{"num_hidden_layers": 15, "intermediate_size": 640, "qk_norm": true, "init_std_qkv": 0.0399, "init_std_o": 0.0399, "init_std_up": 0.0399, "init_std_down": 0.0, "optimizer": "muon_variant", "learning_rate": 0.01, "lr_mult_up": 1.2, "warmup_steps": 39, "batch_tokens": 32768, "max_seq_len": 512}
Each number is 128 + 32 x the weight over its row's rms, rounded and kept within 0 to 255. Layers, rows and columns count from 0. The size above them is the row's rms in percent of the matrix's.

# layer 2 MLP up, 640x160, rms 0.329, rows 377-380, columns 0-159
size [ 95 104 100  90]
[[139 189 148 130 175 109 169  87 114 137 131 136 142  91 148  51 105  75 154 150 175  72  93 134 157 128 127 138  94 109 174 119 131  95 108 121  98 107  70 112 137 102 111 118 132 139 140 154 155 160 147 189 125 137 117  42 155 169 122 111  57 156  83  85 108 109  63 113 101 102 144 161 121  88 151 169 138 165 120 123 190 132 123  92 117 129 132 158 168  90  58  92 213 149 151 147 118 158  84 121 101 173 118 153 101 143  66 151 123  77 148 146  90 113 108 117  67 152  86 114 149 182 111 177 149 157 153 117 150 142  97 149 178 139 124 141 103 145 109 154 173  66 118 134 104  80 135 109 160  97  71 152 184 108 135 132 101 129 130 143]
 [165 155 107 160  53 131 145 180 106  90  38 163 174  67 180 152 180 157 104  91 137 154  65  87 167 119 112 128 139 117 122  91 125 154 109 186 141 170 114  99  84 144 136 159 172 166 194 134 112 121 152 147 179 138 127 108 109 143 139 115 106 166 155 167 140 171 170 161 213 154 154 139 165 167 165 123 113 197 129 143  90 104 118 103 143  88 133 143 129  89 164 173 135 135 127 160  93 124 115 102 143 148 131  98 139 109 110 112 108 108 141 160 138 132 111 152 142 155 126 205 170 111 152 110 152 132 161 160 164 104 148 144 115 176 157 102 129  89 183 104 123 131  82 101 147 212 115 163 106 109 117 153  96  98 132 121 116 172 197 106]
 [129 135  86 158 143 173 149 132 107 128 125  96 136 203 165 137 109 102 155 123 128  65 162 133 106 200  74 107 197 100 180 133  82 133 149 130 174  59 146 134  66 133 142 131 107 132 109 189  82 142 119  88 154  72 157 138 173 134 126 175 146  77 182  92 172 168 156 132 145 139 159 106 154 156 108 109 142 146  78 125 212 153 180 146 138 154 123 119  43 130 105 135 127 177 165 119 146 131  93 124 164 116 125 109 136 148 129 142  81 189 108 105 143 185 151 121 108 142  95  96  95 152 112 135 138 165 160 111 156 144 132 143 167 154 130 162 125 170 172  96 134 136 123 133 171  80 150 199  67 102 133 129 128 135 131 133 184 149 169  96]
 [127 120  95 153 166 101 207 154 143 179 123 109 130 180 138 131 175 135 127 135  94 176 124 152 141 117  97 164 120 144 174 153 144 153  72  79 114  94 140  86  97 191 110 105 125 120 144  67  85  98  97 115 134 136 135  61 126 112  61 138 112 141  72 145 138 141 104  85 168 152 113  83 140  80 126  78 106 123  69 176 124 122 132 169  88 184 116 152 196 122 127 100 141 131 161 176 129  87 128 133  87 143 171 178 207 123 136 125 114 114  98 118 173 114 130 144  73 171  94 154 125 116 133 127 138 178 138  86 214  96  98 168  91 146 126 114  74 110 135  93 106 143 134 166  72 149  96 157 148 120 145 143 142 121 114 121  65 182 123 156]]
# layer 2 MLP down (transposed), 640x160, rms 0.128, rows 377-380, columns 0-159
size [ 95  78  91 102]
[[156 136 136 109 133 133  90 108 108  69 120 189 146 128 147 152 188 161 159 187  97  83  95 149 150 102 119 131 162 106 115 133 135 179 127 151 129  73 105 113 151 116 134  58 158 170 139 118 157 106 109 114  92 178 106 148 114 177 139 127 156 103 189 184 160  93 159 100 145 116  97 148  98 187 102 155  76  72 125  97  90  88 139 114 134 158 126 136 132 131 147 117 126 157  87 152  65 138 117  49 161 124 151 114 102  91 100 153 157  91 141 150 189  71 145  86 143 115 102 124 131 176 123  92  59 161  85  73 149  99 125 147 116  74 103 191 163 166 127 151  97  76 172 127 122 132 109 125 102 107 137 145 183 112 101 112 190  65 145 120]
 [157 148 134 134 185 115 135 116 103 173 164 123  83 113 125 145 143 133 192 168 113  83 180 141 123 188 141 152 177  69 100 123 131 124  70 109 128 166  54 128 147 175  39 134 121 110  89 141  81 130 155 115 130 108 152 114 118  96 119  94 143 147 122 168  70 207 119 141 151 157 122 157 131 156  74 118 114 173 139 103 125 163 157 180 123 137  92  83  99 114 111 172 144 176 119 176 151  90 137 152 132 128 116  90 118 130 111  70 160 187 165  97 103 140 116  79 113 174 139 151 123 142 175 149  68 148 100 159 119 179  77 157 168  84 109  94 157 165  99 188  99 122 152 188 108 133 117 127 120  79 129 130 199 103 105 153 142 120 118 127]
 [108  93 105 157 160 149 128 150 129 139 122 157 107 175 107 119  75 144  91 115 124 121 149 158  86 206  93 126  87 164 123 186 135 167 152 100 140 113 108 133  45 167 130 128  72 139 108 133 132 139 129 100  87 174 189 100  97 144 125 178 124 183 138 116 115 120 109  93 164 137 136  59 159 154 141 114 104 192 115  89 169 161 129 196 110 161 123 124 115 154 115 115 166 178  85 127 138  64 106 148 158 100 115 104  93 152 144 213 143 127 148 140 126 153 160 103 109 126 113  66  98 131  93 105 147 126 167 119 184 119 111 100 151 204 163 115 157 216 100 156 122  73 125 139 132 171  95 166  95 102 140 101 127 131 102  85  74  85 133 108]
 [131 106 121 109 106 162  79 135  85  65 150 100 116  94 148  91 168 110 129 101 164 121 145 123 136 166 131 107  85 109 190 115 133 139 199 156 119  88 129 138  78  92  86 130 128 142 149 227 148 180 190 129  49  88 102 138 182 148 134 129 139 129 142 125 155 160 125 188 133 106 176 101 104 137 137 148 200 163 164 137  94 131 116 125 117 179  68 164 105 143 118 154 120  83 106 132 155 154  82 116 144 118 111  96 145 143 131 124 166 108 147  80 113 103 109  97 156 137 211  89 141 125 110 119 185 122 112 158 149 180 194  79 141 151  94 130 138 178  85 122  78  62 136 139 167 104 132 153 120 123 126 141  74 172 147 158 124 117 109  82]]